Weights of a small transformer language model.
Architecture: RMSNorm before each block, rotary positions, untied embeddings.
Each number is 500 + 50 x the weight over its row's rms, rounded and kept within 0 to 999. Layers, rows and columns count from 0. Numbers have three digits each. The size before them is the row's rms in percent of the matrix's.

# down: layer 9 MLP down (transposed), 1216x448, rms 0.188, rows 85-151, columns 320-383
# gate: layer 9 MLP gate, 1216x448, rms 0.199, rows 86-152, columns 320-383
# up: layer 9 MLP up, 1216x448, rms 0.202, rows 86-151, columns 320-383
down85 101:514598432501478556532487494450513497579437501503501495429535512585536540478538508492555439438537462382531535643505428561575490585450480460480531526513471479494478518495525523458532497478444551
gate86 099:554472518520602478510402486457557588460520513437482542470494472491509513547375437446407487502555525444548521528517570524549554517513514498468483513443522512385484508526494545539539502512478493
up86 100:470561589519466439490572538430564470524361560570328545558546477527461551477457423465420548534457474487511427509479583412469549506525453509471533435450564469520490470551477486493529487554461554
down86 101:458625564498498392538569566438563451577465504476557540480488493477471472484431601434485570562496441510534527440524542484504521447473394525454528455490526387577499501527506517429531460527410518
gate87 099:516494497559505527568484639448451524424374526481463596578536552491462546487453485582502475506517518522493462490517533531483532472479536531522464599483493526480430548532418513521524534530507467
up87 097:478563525498553414493462583523494521311451497450588444461460476458435469538524512594557454590551482567500506471499533531525488519493473488508488510477477547549499537430457547486448495592525548
down87 098:473490477545452446460461463460424567465463523488565540547586510529573464447494439535471606550456576565495496498524553494495477532473545470429483423532495551426450544596529559476506414424527517
gate88 099:458458352516588521524577543483513482481494456489486503400476451513411573521557478589588489492448537476543408482491442526540434494387540445500520479526536602468612519514489536504492546436583532
up88 098:558542530543479388559556508446579395423481606523453494513562437557514489518500523473488540522482482530460509606494483549493512481388562555474467546422534496518506425426515485470480538501538455
down88 097:440387555487526478483501562505600535552506500443486599539496495525430494411569470443430522440611403469400558528476494420445511557485501447491489462503553529442548503555388510542591506487481485
gate89 103:513480414599447574452491604509437547543474599499525469475511581534561477529518534495524555388497484464553496505524538400500513500512588473456546538482514413502480458529518537393574596439604574
up89 104:477447467452508560486506517469457532558542497505479469589580510495503590617450426448558646503390556535521510461581472426515503493521583532567594488498426427458471415486484500583498514427550509
down89 101:518522470420612643489398553509461547457525550629493420474541559393525475517552504477560522490431417539473483509458459408522531479530510551418433495518537447440555464573489480514513464480458495
gate90 101:497412474495523535444597597522520526446492526415586491576505559451420533559451533528528485519393418501530513431482470438583501607579497415492448490515617539597464493541496412522489524520494506
up90 105:420488486537426462446490480492578480518506493382498492522493546569487556427481462442526532467550544526457542577533416538632523484572499450457449529495567477526519471476416408512507532522488485
down90 104:500509527587455451453440461537436494503476532531479589482499550537525488506470488575409462403520576572530448536541501510551430507429489548515551412518482460528534493450507523478430544561542508
gate91 099:482484570529422523505428436458494445523489458438385469500532528491523450452483469473515443483514485503551488483402463444599512433623504516567549464416562481472486460545459450519478576483619509
up91 101:546503450540493521450445533483495485528538472553617505526530529438527481421467547532560466499514498498445475436574529438476544502529430479564448534450450519532515542476469523547428458519507513
down91 103:485519426508582503524450510511536565491497495450548405468497547431520511434537407521452577534553537451465560541583517482486462568447498419486507562553506484495649527460452509514532479534482580
gate92 093:557509464548494541597527527472460547472526616420533429589460467508473539487577541436407488524508509455541426476467436519401543511478433532473547514584513520471444393434484546460527608497455471
up92 100:581547463495532496636483577495524512518509600513577443574535444479496597483501548505460550465530559507506452509550539460477593497537478498496550514537472474494556445510462529507549594494551501
down92 090:470523530505486494554475568526470536454580560556565463585546462496554508490451458479433470469482513534428459474532533453445455533494552547517488461477603475554535542500471489529545551542417455
gate93 103:550499402476550411516500604511496471535449416515506566539469511491482456537448532465614415495547496487402413518442461384566384465574487446529523498546514502412460467543459504555493507457498569
up93 099:435468496470466469410558493489481514435467576420574427426481409533522553514516533537502528529550402561506489487525460565442524538390437530502459564453510563567536512495499483529531473479388549
down93 105:495485445527592500524512555560542467559513488544442473436425531554449409566515503464526460476421498515469421474513479518593439546567483488417565406535430447509553561508546511449442435440527501
gate94 095:539564426514438495498505469563511496502533388520576507486482615443513535504507432539486521431545457618489518488522536496550553453614445562556446481522543521530413560537553527538388500527456443
up94 100:582431403499482492555525414590502477586447494470569564420510474488400482519530549514458489550457487475532617455567518513536616567494468572478505428508537532509383597568527512483511548509428482
down94 096:586437417530514515504525405590460436609483521484641519445439395521489430543452556545546478523434468542633501524537458491431598552602493408429584413581525513531542537471556596428515517472447463
gate95 098:523470557469509466526543511601579464518562400487612443505513530598494463506564496622398466461480587541560585459477442488513427444526449460565606527432464560503485510533530452577564590476504547
up95 097:572509480503459518502443506390490543444410470463546476522567460431439456510574435484565464438470513579551564544492610409537497528448536520493554496513458462552404535552419435538462474584444470
down95 099:595530488475469551507498443440495476545412526554559573515531413528438530504515542411537569486444480550510486542408431472510461537391475521459521509479453407472449419560588556580467548558617456
gate96 094:534492463570518505459437485560565438439526667524569413459439566429492501507450543485510550433434487538535547494451439523495510510440444489523489512525492560424504472480519571468526529516510525
up96 092:514469511540542541508500431494503410519434580598475461461524571605541512530432538522540474442430550378526506504491484416473502458406456498504513529580551499574472503488448528447479493579430468
down96 094:439474504576569503467461585537540476479415528484486573485409442519551509454517539467472518474513525444532450594485576508494600471525432441453361475449513419547511521494506459478437486390550482
gate97 102:445498399566522506409500451440510496548437483525494447445479606484479620581535500563467598552500564439525506508540496489542478456479519523608528442605513495502444558468403511498503500476501516
up97 105:530531423500613511454515467358481450578461561495492501548503523491537462481523511593453514508505553449430538498563515514493449437515615507495520478548445503507455498474512464517504524465577473
down97 104:545470480487513571568539420447448488500435517556537479546513515503475496499431466479411495439516558510466499397515563459446480552577563461474470445590481515515498455545487534496509477452510425
gate98 100:480354431519484602470465500472450504554502457390408516544469558472479519450556528574431495428453547505557496489494539498497516535525549556479490448497529572528488460454574559548526569516556422
up98 098:407451589455485450503513470543459480429473532601514501511496441535534442541531529560430559486596579464529470490475392471494461541503529523450376490505434488519409522527479497580459473423507492
down98 100:533501438582523524422373460516553524482453608575515459464516465454516503626440465471490481455484526525470526451438410487504467485544549484456509483404482457584489498564469493581458526455527535
gate99 095:515488413563467434481459554501544533485516473450457541523394499599537482579562545557567418534543550499465476448569444433550409501520497475497535569459541457544426475472504414466555463568495556
up99 096:509558565449488504498608489505479537504522486559521471543507495490462520509357508451477466533487498551487524387428475535483630402509447545492459448477482570525451552420502602489483464471470485
down99 090:429585534521533460405534528404437454542500585571516389391469516533539414503466488517558544529489464516487482392480480526467545457497519444448507496546481517509526499589523575558544387567501471
gate100 103:488620509484496440519414464515523555503473481472526516439396399461544481456495422494517439479480497468492504556526489427538498451519443499483434420598482485575496512479479527523544497509491466
up100 100:506495518467493566512475558562544442523471580555546503468501553577507588521402452478466498441526464463555477513618501505477552585497538489430455531466490493522511493551489536433524532470503616
down100 099:528466469548500464531479498574448526456496465504469503455489614566445516531606375470513491462496565518503516544559478393529491506483516503502400486541437607418480551590477520462396549480420460
gate101 099:525543506481394445483459500437534580446507478443586518474551461590493502427517574505504497529535542419501474509489500544498468560497491534484524429509394490475478558445430465545555488512421508
up101 102:485481496457485516515474564516494566565539487472456458487478445466434473523472542514454429559497490562466558444464572587472488424525517444463409467494487532515487438510506541519496527492510439
down101 100:510527523466516406573549576415448496475489544432541427521518570481530611486502568539405396521606514549458565434463470691538421489482508585463481502530504508439546553614561578447531539432465505
gate102 096:475487501606485570529464494471487521464517491417493481532564574483517527509448457464577538551422521530479502555435486466487508514444464522426515509514378551500508488477439543493496497515573523
up102 096:522521531531472481489517509468471460457455480498515536536521511581491563528499490554580590537464593509471469486499504511534474609449526556436473538486507484530541488513462476501433495461493651
down102 099:447476457437564515568511498493549448501429468510490557466519505477427503515503430495459477515491562385558489509515458509510505429524540618419487496459520474575517529592481558473486509481491499
gate103 106:540461464550532489503471459492478402464545465557598429378453497473503462514465518520598430495513516609540502499579513522525478465534504556478601498452364450543490538556589516553462493451516497
up103 103:485464523500460442437481490540488554516503585505427449454460475412544594507409502495510490496431455435430462532470512521514592521463497487455510503490519552575460456394511541523577467463488478
down103 099:536474503532460495516523544575505475596504523516493495546489466473501530563490542575556466649422487565446482493536453396464564571432481585467469505560618557439544387555466526541485457411474441
gate104 095:440491445515520543485574457454411535559446507532482446487484563486460420520543533467463510521504527581575531453463420540423521474528467534434465486481477399515489448502539483539543468516507580
up104 095:295496451526490575503524510529435421512493483586518402521567504499521473459582444510518437490594575536510426485564482571449457484507455498520528437546524459524441523541528524513536476462530500
down104 098:432425566547493508499493506518552515544557435527482453554550527436520509422520482589549518444582477526525548552503448541437461487481511453576483486493466491523586572520562476549546540493468490
gate105 097:497509476555440471509533463478512480496541587447480500436572525370582575527469488473537520470462470502478551587464437433506483515482380578547498512444539532555537569506441497543501554519420654
up105 101:536508513424525509593496498529591548545537593477454455483463519474503541486502495499511456516548559595542454553447439426471441575628486486521480518571510516510464434485551592544518570465450553
down105 104:470475462500529640594527412425550484551507458423544492446588537529588402545467427541439505439532524589386489544516420506499515578521472563561488503497565443476505396515448538551492493578556505
gate106 099:461530537527469542472479546553488504488387550489521467448451429523468528442515492407449552475546523411593594464502528410432516382370544489485546506404467463480443420470506544534545522513420418
up106 099:431538480557515502385471577552451445513454552506524521457578448508488410495607533487386381555482427528449536482513413437490531493457585569620477489502451511513456462443477610502501492425531606
down106 105:523517464392460505487477554478516458593538511526577587494453470468467580504504474515493469507523504494394576525570489552541561463527544474480506545519447418394527456554523409457526576470487482
gate107 104:418576511495506495435472548501415469497493515597509453495543437414448456535508542565439503504496489469499602517547422533490387595480502427552438485503457463473571556529564515521501496471439539
up107 099:509548446459477559542458540511463542568544561430539584433436519552546489487455576515538487573526531418476474429554422595475402428491492480477470439527527478428518416470517489465519511551494432
down107 101:474490452435505494528503504519450429441521573549564457468419484466542552494444503536492570445510615470548433486533449489482443382424584531481529551459498498503375496512503446533490473517497502
gate108 103:524529507486527495515472499452508599506429503517412608485450489465584464542525504570566538502430458521437493495488564455508505499488490442432444522551414468542451478384433547450540527453461523
up108 097:550456531490433551417506518433583614557567459422463399543545519481511508466550481556564547542515535470500413675551626596478508465517587569553454554502451600488517585402505519501559547486535484
down108 098:533449505616496508467497578484496498409484437379483475454448460522463491517509554553498453574469436547523540558500427523543476517481532502455392550459548507570463495426503537435460512531537407
gate109 096:500373465442541472504567469578449427542468522541492458519372545354482512514495483497481462539500507424596481480477507459506490457423523489518476442502451562520407484556404462461435534495553423
up109 093:424499451541440450541393499521552519451417528557512443492568512546591503425437510541543452487418536487519519471481476485453511514488487510412562489545465466513547490454520515548494444479461569
down109 096:577546516422552442603489518523501576539478472576508502434511494551535462532495509549471555449465552522440442404511522588561475430500507495510537471577618537451511499502524496449567521477436516
gate110 106:490481497478490498517505505521564439470537509460400540550545503511467513503541594554430474458508524482470653583436499449490529410573551486513567627582509573454456493458547551579481487409539461
up110 105:460421501428507497583527522550532417538504558516511489475552537411511499563534409578493505462444524555503496427472539458521502461501472566464475587551528475552452494501517595485496503538495569
down110 101:590459451397407469450533476523429500459440508451512525358456543565536393510539410559540480423543599565542494441530511555520537554503469503440550471462553599595591620493521458474466495463524456
gate111 096:421560456476532450561548475410513512523541581482448462411553521454503524496565536466562610494521466410450488535552622457505635543463508512558461479530557521493522461540560513554468527462569520
up111 095:432430577529497550482532525476511449510462436482451497578482440512461528466452588562573447440443511503489595498513565489479542403526448492478518438457408465537483542527467477465500564510449486
down111 096:547374532518481518469510474573591528535460554507438508570452497553551404512530443507460420550451512558511530538584464430562445497398506575554549548501492526548500391540549456524593517457469505
gate112 104:448495376551439504428543452552556443555457513515512480523471539570522553537505402517543475509525517400591423419482498483518502398479474413471498504543567458429547526536519497607561478497575464
up112 102:586434466394506519594506504517469482535506443467487509439527530521479497563558541449579520459566413407499504536438391521566514488453491517388528462490410496575479482495501496485500443520536484
down112 101:573597566529553516508526566584584474517540503449460586551578530459503511514429538468508527470453411413489514483534543444446502450585463533457545556511442447585551468412509508433541506520533497
gate113 099:555539571455437441536522473536575420436488511494471474493509476470544555392459433599481518503540507560511568449495461390509429551523497486456510623485521562555512425502495514626536529535472410
up113 101:400558520484555488534566525531476488394438450490531601583557446521477512596469590467522456476484482476492483448480468575624517480593503522540470441422489474562409542415482540466489420513506534
down113 100:513466459511509445567537562504485517430461548464470456537489593479455504488524560464529447512505493568380446415592443509531601535441535435507540504483533481515479535491499520447412404492572533
gate114 105:499518535590522506514462511477511442449510473453592527507494510551536542426431475561536485515511544510493506490550573493541496575461588511449449489584429520527518529441442461487496429492460511
up114 107:499505541560493561481493538536532458655569523584438507532471468498477648476385528444519519615552452416535446494313515497542584505444494474492478539438495488470546448546558537493564533470603469
down114 103:495514551445538509441455515443523484501479480369484513448433609472437539497474523517556546432494460527506498532514496439466508603469475481518432481574447530493479458578440546498532471508538537
gate115 106:496504507467511442482478581595491675535583467453509434570547516599428515470528527497432392535492523462530507446440412535478477473461535500565438549572515447499494462528436501476527481484501506
up115 097:489515527505511461551510499509438565533416578428566481488578588489430437401523561533550460530449462443503573501506454544467486531481445515632457382425493547487591479570485504504566469551541496
down115 101:427537440484487438434489578544494559472512456502513538560626529418538491550516491472460515456439511506534596493533389415450587503483464521491481490427401511463545441514535484460453518526572393
gate116 100:509544472459444493549449551560598470517551501448481514520542451498512528495583575566489558518457537481401434439488465456549502563435401462567472455472385449495558469444418548588508491474471577
up116 103:508433477533512497530466594550539466487469506448497483462489489564487480519362505469509528503515495476441527420524537445511452485561571451535594571459475470542519542563512572542537570585521541
down116 101:541456541513558563464421532590479419512488548438496550492460485539502473492473504552530598533489453467537465535511533395486522511515613582454534454469520486566481544431499483498528524468503413
gate117 095:471442418613476482543446537529481470444509502481414453534437572397525617471607486517488537523537465513555520565522477529477447572521542477481495515506509484545514518554561548406548484508507531
up117 100:481552509532438449605493498483503422459548579429495436523504563462500510480521440470500556478471560527559503438509547532472495526501567478554438482521503481552446586488436501489427539496460572
down117 098:529394564427370448478478462480584599424501526488499495566483488436415583554483441455526540490493521491607512557551444470473525578486478442474451598479443516504571584555531523533574483441466447
gate118 103:565523419536448509493564549477445513491492573558564510465526541488520546520546534532561523503509469469564469478547472503566498443585514516516546567490500544446492531507542559434468636517534478
up118 101:496424581519575536450557505419478549538609512424542546458530549470488503520570521501475480425547461500489503517468526515480447548564600640535480603472526368542525619552454436487506498528490462
down118 101:543527545506444483445337415563535486431446533454452564520525487549448510466472550523600470467478489643469444457531478542508471461462549408522452604463547495441478477604470453493470578526459475
gate119 098:532533533569517432564469495495548620547476506489528426508473485579518496555562519545508499599500468393519493519504473496451481527630481545474584446506481484352499508485521453402598425526548605
up119 094:578637509518501457405532521464447464434540482483500598498409544496476551546482532498399517465453443555517525517453560411491573534463401495410433524524448496552587480531485507557456646564462422
down119 097:522558468495440534477400510547532492448562448536527471540552544476510522484540525558436567464463484405526452522496536464535504431448508538477520405516458487567444546494475481585458544574450469
gate120 094:492507426494451540516513570503510524491501567482473599515521585478532435589478553437495527521454542565422613489461544549485555514490622597475540470462552632525489561497572578405539640516507581
up120 097:465558564550369512457485393504534565475502583488421488523460533423521523547383471432421597496578510498501490574460434499594419405512408498507500452414490460524457496467504563466513478458552496
down120 095:566574500495655443458465540511574483522558524470527540446551498470397432490516461433430445426417488516502553468517501522432481520505520404411425393472453498447536585452526489512551537561594545
gate121 103:467482541625437564470498437492422559484565532550402548514509594465492487481446390459464555504572534402611472512454511460421467528556553552477432559505453537455488450476485515468565509542508412
up121 095:518575555498416565444463452518402500439520518520471452454513583450472565484530461500493527506513504495469485455536492499503575426608500533579511498443499578521448480468528436448528537559601409
down121 101:448438359483503443567523460563628495501404501491487494525476493462506454524488568562550490542391482475441488577471533488478497537447421537493488518528531435481524464541483511565467516448451523
gate122 098:619479519520478538515460493492522534429472439507551509461570545514512491415550534516533498459456407543516536505555465495559550565496547424592475449514483546567565579525505451424510410452431455
up122 096:438416560503452522481487525505504444479462475443519573486505575520352615485452557531570498410482358462576568556503469570473518549367577536558561575486494419568488577481468504464451524437438569
down122 098:423476529485488544481452472551445523443482479504468433470498503561511491540471486598484505512441543580487547505486536484508560463552472480512520488495467407581472492524423463543445516544454469
gate123 108:572538455587535480528459424415545491513570510403540551510439531596510524552506494548493560424450486478508427576500466547479464423479532504432469468453509545516516428381515504524529566493525493
up123 115:500480512593546513531474443346512527471562479490529543492451561541475551461453522554461577525407510554468452559551464532567465414476541504458497496519539494466510412429523510542600532536494538
down123 094:487453541504535483559546528467525458476571490522524403516526456512457555510373500358419533472483484600490543525442397534434485444476463534443517481422627528500501443412467579474577488457527561
gate124 104:514531459510410479447546450600492500467496509388471526528431652510528442413587453409428446531470533489459433446396549432438418491564529413509480466509506504521570463502535419438402552443426448
up124 104:509586451482526560473483464501470477522523472548460480556444580518476530475551516434465481497617585518421482438536488468588472450615522504572454542520460442506489453567549567526451442490463508
down124 105:510504494483522501506502528505495443421398521487477605450524462541424484498465521412497487498601519429457420474533467420563566459489522544425415516516479462462571436514425478519447417531395499
gate125 099:556459445569470506534485512499478554457482451574513517552505578466411471559505460484434567601402506478476563498454498407539512549497499438541567507520481434504528475488558489504478539404471457
up125 102:411600531478474455434476498580454515527452554566511410425452503553469414491522478551561557430557471532497467511468538585453540478598508603447484369480535477500487491452429489554526500511472486
down125 106:478483613484503535513537507633531520561385438574431479445574452551470520534535481594544452461556533519474479489521441500421455383475528412467472579481497478479510446502583514439399459517493497
gate126 101:449523577466473528497552458485473482464506554527558525579431503515550521574480432524523563491469498432516502519538546517454412449535544558532454419575472542434506408584493578512480443589486558
up126 102:472557438556480479458494533464517581524402488561521487433592492499473489523586570496458432502551568530408533479555493553540446508469513513520490528480528514518500581506551371517443490453554510
down126 101:537499513416516472518494458549531524478492510565431534482502488501495510453407464447453429600516531487450512479493567483490399493520536482493534488534516552543532425449468537524604579556491494
gate127 098:529514492494533426528611411476505510520494489621442580500470501449526469586472453454507498477476499409524473536591494484484472556515568571470490555524509501514488451507453485490605557481509477
up127 095:479528538606477565506469499635310450419530500461548592489469516529484415519428390534534556504528512493458472530521424474518496412557520485502554511495477480535552449502540548496453537522529527
down127 099:478528468532461470483552550572501380553506492444492564514581540532490562485559482483428540594593496491485512494547436475443501466589554615519528521452412441435480459642427528441523557528557455
gate128 100:503429533441537560346494481548527585469530521495424565486529421489656474551390499555506499441484594583444555501551512489513511600538455400521427459474464521511566500441452516520399573492554490
up128 099:473519490486538515488545430522546567504468489425494619508482494505450393547422532543519502455518462427549472471490492592523420535465447478482453508525487507454486526529579502537467512456508484
down128 097:401521484528497418531484586432550521548384560492595443449491458537485460486472428428526556389542435484535510418462473495437472507482573574566427514543480521540452403492499452548546507486555523
gate129 103:496464514476576503564543528479458536517468538511497513479490476553495462454396614546458480538563432562577516550612446541431579532494545513551455571448482468464407544474469482497490467442492490
up129 105:470590508506461556469441484500464475569519429447398573485475568490527523524611494469519501398417503465435451507438601385481433617529433429480562490437499455464555456455505464472524613504541503
down129 107:473551383538558598406501473513471548589506504444511499549492527475521486495423541560502534494389444486518476555418569614558516458446510503454382498450579510462515484482514439440434493501463455
gate130 107:501439439442458583468552475501496533432543486556497606540510578440503601537537524574477525470596445431457461426554528522576517539447421525572502417435414537508525579517453488445429467544525548
up130 102:446546454516475408525491491579424477482497584534501550541481455518480487502500502487504438541496464513465568631436481514528568545501565524477414505400444530564417424553537522482559551442417599
down130 100:424521405437470475453509555430556553475552476529574427461467496544471423476576514488451433481487423509481456477358479449566434496441530462554486494483523540564498467454490554470387581518427602
gate131 102:551448470561558538455453449476535541448477484575532487606512474478546501528570426482361411530527454499488515546522502467510526475509423512530405475550530507460502482470469490492526501505465569
up131 103:587409443517549606587468554476514448596479509495518526480385613518528529459573571436516464612464454462571483499468527542592442479444491557498434393505463496570515536473481500464543479459475472
down131 106:495495537548584488514527579547544538414417461564527516491445480511533504446491485492478452553494481520592479500579442476499541389498497556352474405535476495483442524483478408490563446513453471
gate132 104:533508551535549556479528498481569606546398517485518488398511598535507451418367509445450510583470545520492445472446510534578434526497416398420501487479431577498465603463521480533568494467474546
up132 100:463523539530444477477582453561510524595583530477588467411453471505576498480465596505463459437450472516479477542484572524462510487462471396489510542449516490479466512540527495488502514449525424
down132 101:513483433444529570464455518471554618554452417451494485515519558466499440526495444462587434484532538523449625557519572479461529435522493503493543527562462437593556486546545454466474532433418473
gate133 103:586460495432522467479506518508549534450513505435535559464532522522407517503553541583460487469517561562524592558486553556501501574451481578443593574501527551590508550456638436459474491510428436
up133 097:557481458514491406422497487561596420523573558472506556351522502542444506522610572442530529509447519445453573562555529556510483508433482383502574411466372537657477456490491512569529506494475496
down133 099:555468555569528523428582459509481526497504503573522452464570528513527463534534522503525451508569578474491509510468415537569590475495457483478470473502533449497520508443513461505483488520515503
gate134 099:479562488484550524449525516544481603468556643488508512502610496431534461516555503459530511495487521517566493506418576593433517546528425538514544551592423528499431528451473470529562489420481489
up134 103:473491488494466505533458480526574535551510478514406490479513525480505529554461505524494546467529510512504525578481518515613508525460466498484410517452632509546467538485482496578455482482464474
down134 102:496430560546490430464519539538513524564524498465526561453449446454462467466435511544477547499435515459519501547552522519575407524441545468508413439510499442479474488465564445530555564515502450
gate135 104:465454588453459407450488485482505467547514424583548533489440485575502528516562541457476392511464539488473484450510559460483517526517550349562554456495504510462532503467515528533568457501478489
up135 098:473454547432422449497450504423546446384527553591534560579549548554399483526557430492438468508488490504490520533493523434613575471571436396561572473508437555490503424533631559517423412507497538
down135 100:522544444491516498569551469518510481485475514480440478608458430500434544459465464451509505536481509491536503463507473517460494606557499547544548461423519471552475440550542494544481476499440524
gate136 102:511498508489553522566414528503483574516555561536539535504510658520596597479544464520520556544474570445549559472418534595481487521473518534545511492534477493462436514516440543482492475539464598
up136 104:475485631492501543521447446571425520512481504514567514427436561478553469440546448492469500554440550436579524517371508516519434457544523509555478486527456512485514470554498549485438453552470509
down136 088:462434533442596484528454559537521446500490457519529512534513440420454527462492513453527536425487538520524494528466439493482468446483520508487540511466657485503560453541518537527502462561408451
gate137 098:512552638525525487463497453490565491394496528544470500504498486465586461427497474563429420488526495552525507429427662486487579514401476514503471550517489527478449531537448531531515555514541569
up137 097:530463439519590591389495487572417503492534528490521479477504482457417531406488537464408534608528415523404605460499565558431452481542442531532414535455430476490506415517538468561434427462471558
down137 099:527434471482526645560502502500492489524526454379535534530508483468555500474510601503586563528433514517501516461513509495483486423545500531403464524405536386500451575519457545509461466511515455
gate138 105:526542504418499405479563528432516456494616557461482620531433531585525569523467537542491388592608403427583526531473404616454521535513503537503603478487543468405607533531575468570512499479636469
up138 109:395537448445442441507514421430489451503549566550495504517579557469547436546502538455540548563583473540534428537482573431471516533463436436511528478560561508543501563462438502465445507473465501
down138 103:498440420630604553489600445532594533556469476523477499522503488476489477414578423492501426451511344504505412549532598475452517503501501600445526578580445452550454448434426528469498536496472539
gate139 100:504537544512426431516431402518430493444500505562461505532540491482574504477484531522571521508589513533558508529417468543567551544534434454461446489518536537509403445528510593465448571452482520
up139 096:473533444448512505640617555461438501457424446574462511482475478520456493560433440480421471528557497586463529509482466439515459528484498556548571580639451471391598481449512514493509490543498611
down139 097:475505598550440488500392472525508506483477433531508536549504446514444553482577477535529577458524486471581507496498466509503543461518471432566458533516445546542407524558549483511469536493495564
gate140 102:458420477428489495532511498432519418552532494444519636473526431499492458505473469524499467467453602576439545473426518461476488536551405519483539496544482542605505484447555437494512513502456556
up140 101:522571524528526420463494552472534524446417574632437466466466546555554465431447547486612522437556498363468434513595426447538502507584604432426500574510526426463554491541472461434506440510530493
down140 101:483433439646465465515514503511523575563534473490438413452453520491429567501457508560618511552486409463502443525503477467516421520508542424486379478502566532529486518481480463531479402567546513
gate141 098:464600481509478565499455518456580522525526472472504557478527504475410457461495492583511478433501488462454483552462427432522532479484556515483464401629541511539488574465446472506602464532575515
up141 100:431377454585409513537469458505416438460539464501405434536535463596552481456520480444427483572495504495504547502451577519515553496451423494471465538441554510511432562497565547458470564505459469
down141 097:477392541545464480499682533435460536493547526467476525460413471536486607453483625524451514423495503449572529440585530521565513496573575462615507493429494424384499468468523436494536532527458485
gate142 098:518552529454533542501622482525514475474548407520493496530484479433491555512441504428462368452550470473451517488510481562669457503484534530603490534585479557507513407451568483583482515559502588
up142 104:531602502530503547402480423508469514554516447561551483471463529515565560413550514571530505419512553482463515510466516480580428435451553428508506502540496615521429581551417460539460554494524540
down142 102:448430560405484510432542477550500521544546490546501473451592512432582535625509504470514496487488490481413417532437506554479584510543523481517446504489498457500560536489480600494560505421476465
gate143 102:470414505502484463471570589444486526450502589488450568441472487514417550535476487460598573370567468501469444516471476502507500481455415490470538479460500425518485526511472447515496467477513577
up143 102:457449601570526462415558444480434466549476518522471441485537520505452463458514483491549470442493514449552476550526498469468480557423425528468487382535524503444499495489413485527444457460563430
down143 097:503552473471465569496555483524504499478515515448537492600504474476572484443480535510476598428541435422361472480504538458560526487494511454479466461381520521482504503603490455463516453508530559
gate144 102:454483429588471500445533414564606476457427533459544595433511482460490573443452493517356479526486526451563464385493551430515494561450620503576420562414543494494540538514446400591514420355463539
up144 100:433503516498566402448535397487462434405548564468439525515510578500504539494483578527428492463588427512604503456481523520447492392525534485559427492548543417552575420546436447498512515536507504
down144 102:529525388503499560514484543497385400519492473529530408535532508507537497551448582504487524542600457467522559499460536504566566411505485623558467466484540433478527450560532513498497500491497430
gate145 103:518493515469556511446515473505408493581478530527479563556489471551631494527497478532477565472494445514479501521577466492615575474406481559424523586450475409508471519463420473402518427545460453
up145 104:515436552467492391537544518607430477448463424546523474533526455510482514493455439471493543467499590500512482534576542388533499467486604468514555552456433437443406481412521524508545502467418520
down145 104:433531543526575396407394515520557534506493497538504510522455545504500415564524511514424585519510434480526409492565445467555396510492461493539480527547482484413447614496506511502507602479476482
gate146 096:530511520503506618429445487461473527520581477493405541535551474364496629427471423549465547474493626472413479522501602500506528446481574476543441508567530449479547485524548548493493474528519454
up146 099:465529540491534450521532424546530469533480506574559487456487510544501527529543520548512365517536414522497586493378592532558637510466395575469432491460510510599588557562542521500460430453493533
down146 100:426472433515512446485554462578526446445500484545534518525575581478480442560444428486506463573488551557447510509453508560525550490452611427466589517467437532462572469498468572558412538469474472
gate147 103:552549442534589438529565378418559475515496555500530541506451497521519498469528590459522494425546524412409515502428593487521481550533468508520438556508503581464555476460469508440477459435526517
up147 102:521433491446595467484442508474463604518465485484427561452547559581424459492515511432387517527417548372585513550437543503534478549547428537500424430439437569471465465592448472451440477452519514
down147 101:434520475497522504511482468406525567494451509539516411575502496508493479414392395542496621472506526465470488492487483477523552535477453548599532472492485463476414470454505501501576489499511477
gate148 101:587528444591528513459506578538471454508604476466589492495507587566482525440557553590443490421504564504524487482467467508464596540589512432473491580504419518451571466532551532556559425570490469
up148 102:517542496563411537493481476620527497550609444493518498494464493431500447428534485474485448475534566454468525650575528469546436538473580400567503462545402514455603554520496556426467492516513489
down148 101:386506502465441488560597477459503484514407433465447460579560432506525483487536548559531530446527589452553462545548465458642467536505553540500461513478539467494512398514544471486439499515433492
gate149 103:458493550490517613436509444516578487497476500473578510415497525499491461465561536581461562404570604474490551477527453499382537503469453437609523522509551542569511567441482503496432501500525539
up149 101:547557572397520464464528506525504509461567540500587412403528445595418480494592501555459508509423428543531455425494441479441458545465517433466482504592525617503458489585527418516551573502568498
down149 101:610473470509518495587526552456538551489431474540487477427532573513446567524545492583462505413530531500526485488558511494514561522414519508527510487483418452479508534520596462504448532607493554
gate150 097:512446459506548514469368452523489574497531398508517528532532495453551476573501449519448534506519539446484503556456558524648424537489391454545501525496462531481497507440459522488503392533580616
up150 095:571469550493521501430622508480480452539431491383549520533414546600558550436418522472555433490412528494492437491518492411577614466519574569441523492436480561523538410575505517421488485481463475
down150 096:505551438510472436530520576521612513555487553424459469502548503575480506485459523609474384493563568329501551527464493439461492449499555593472523470467460446464513488444553502493494524558485473
gate151 101:496490478484486422458569580567568513455468586480498474485510431488481569533400440588590626371422494462487503444566488572515539529516537506597516446472428622475447514415469606557552504440515583
up151 098:460545491512544536525508548472492532509568469427511548605540476492467539498468455518482495541438485465439496438512501518456484527528483504401505553541477498573589521530481447442521461457635559
down151 099:587531575558458431521547482498470500432446441503545464486426521518510470547401512418509506497474436530513464429491547559548493559470512544516492470517444552501498469505521483456650536489541470
gate152 101:514509562483473508518496568584583415456485406554507514477475548475480508407434466535542491453517506457472581486507505562457504573397497366527468494553437595493508438383483630514482525530579527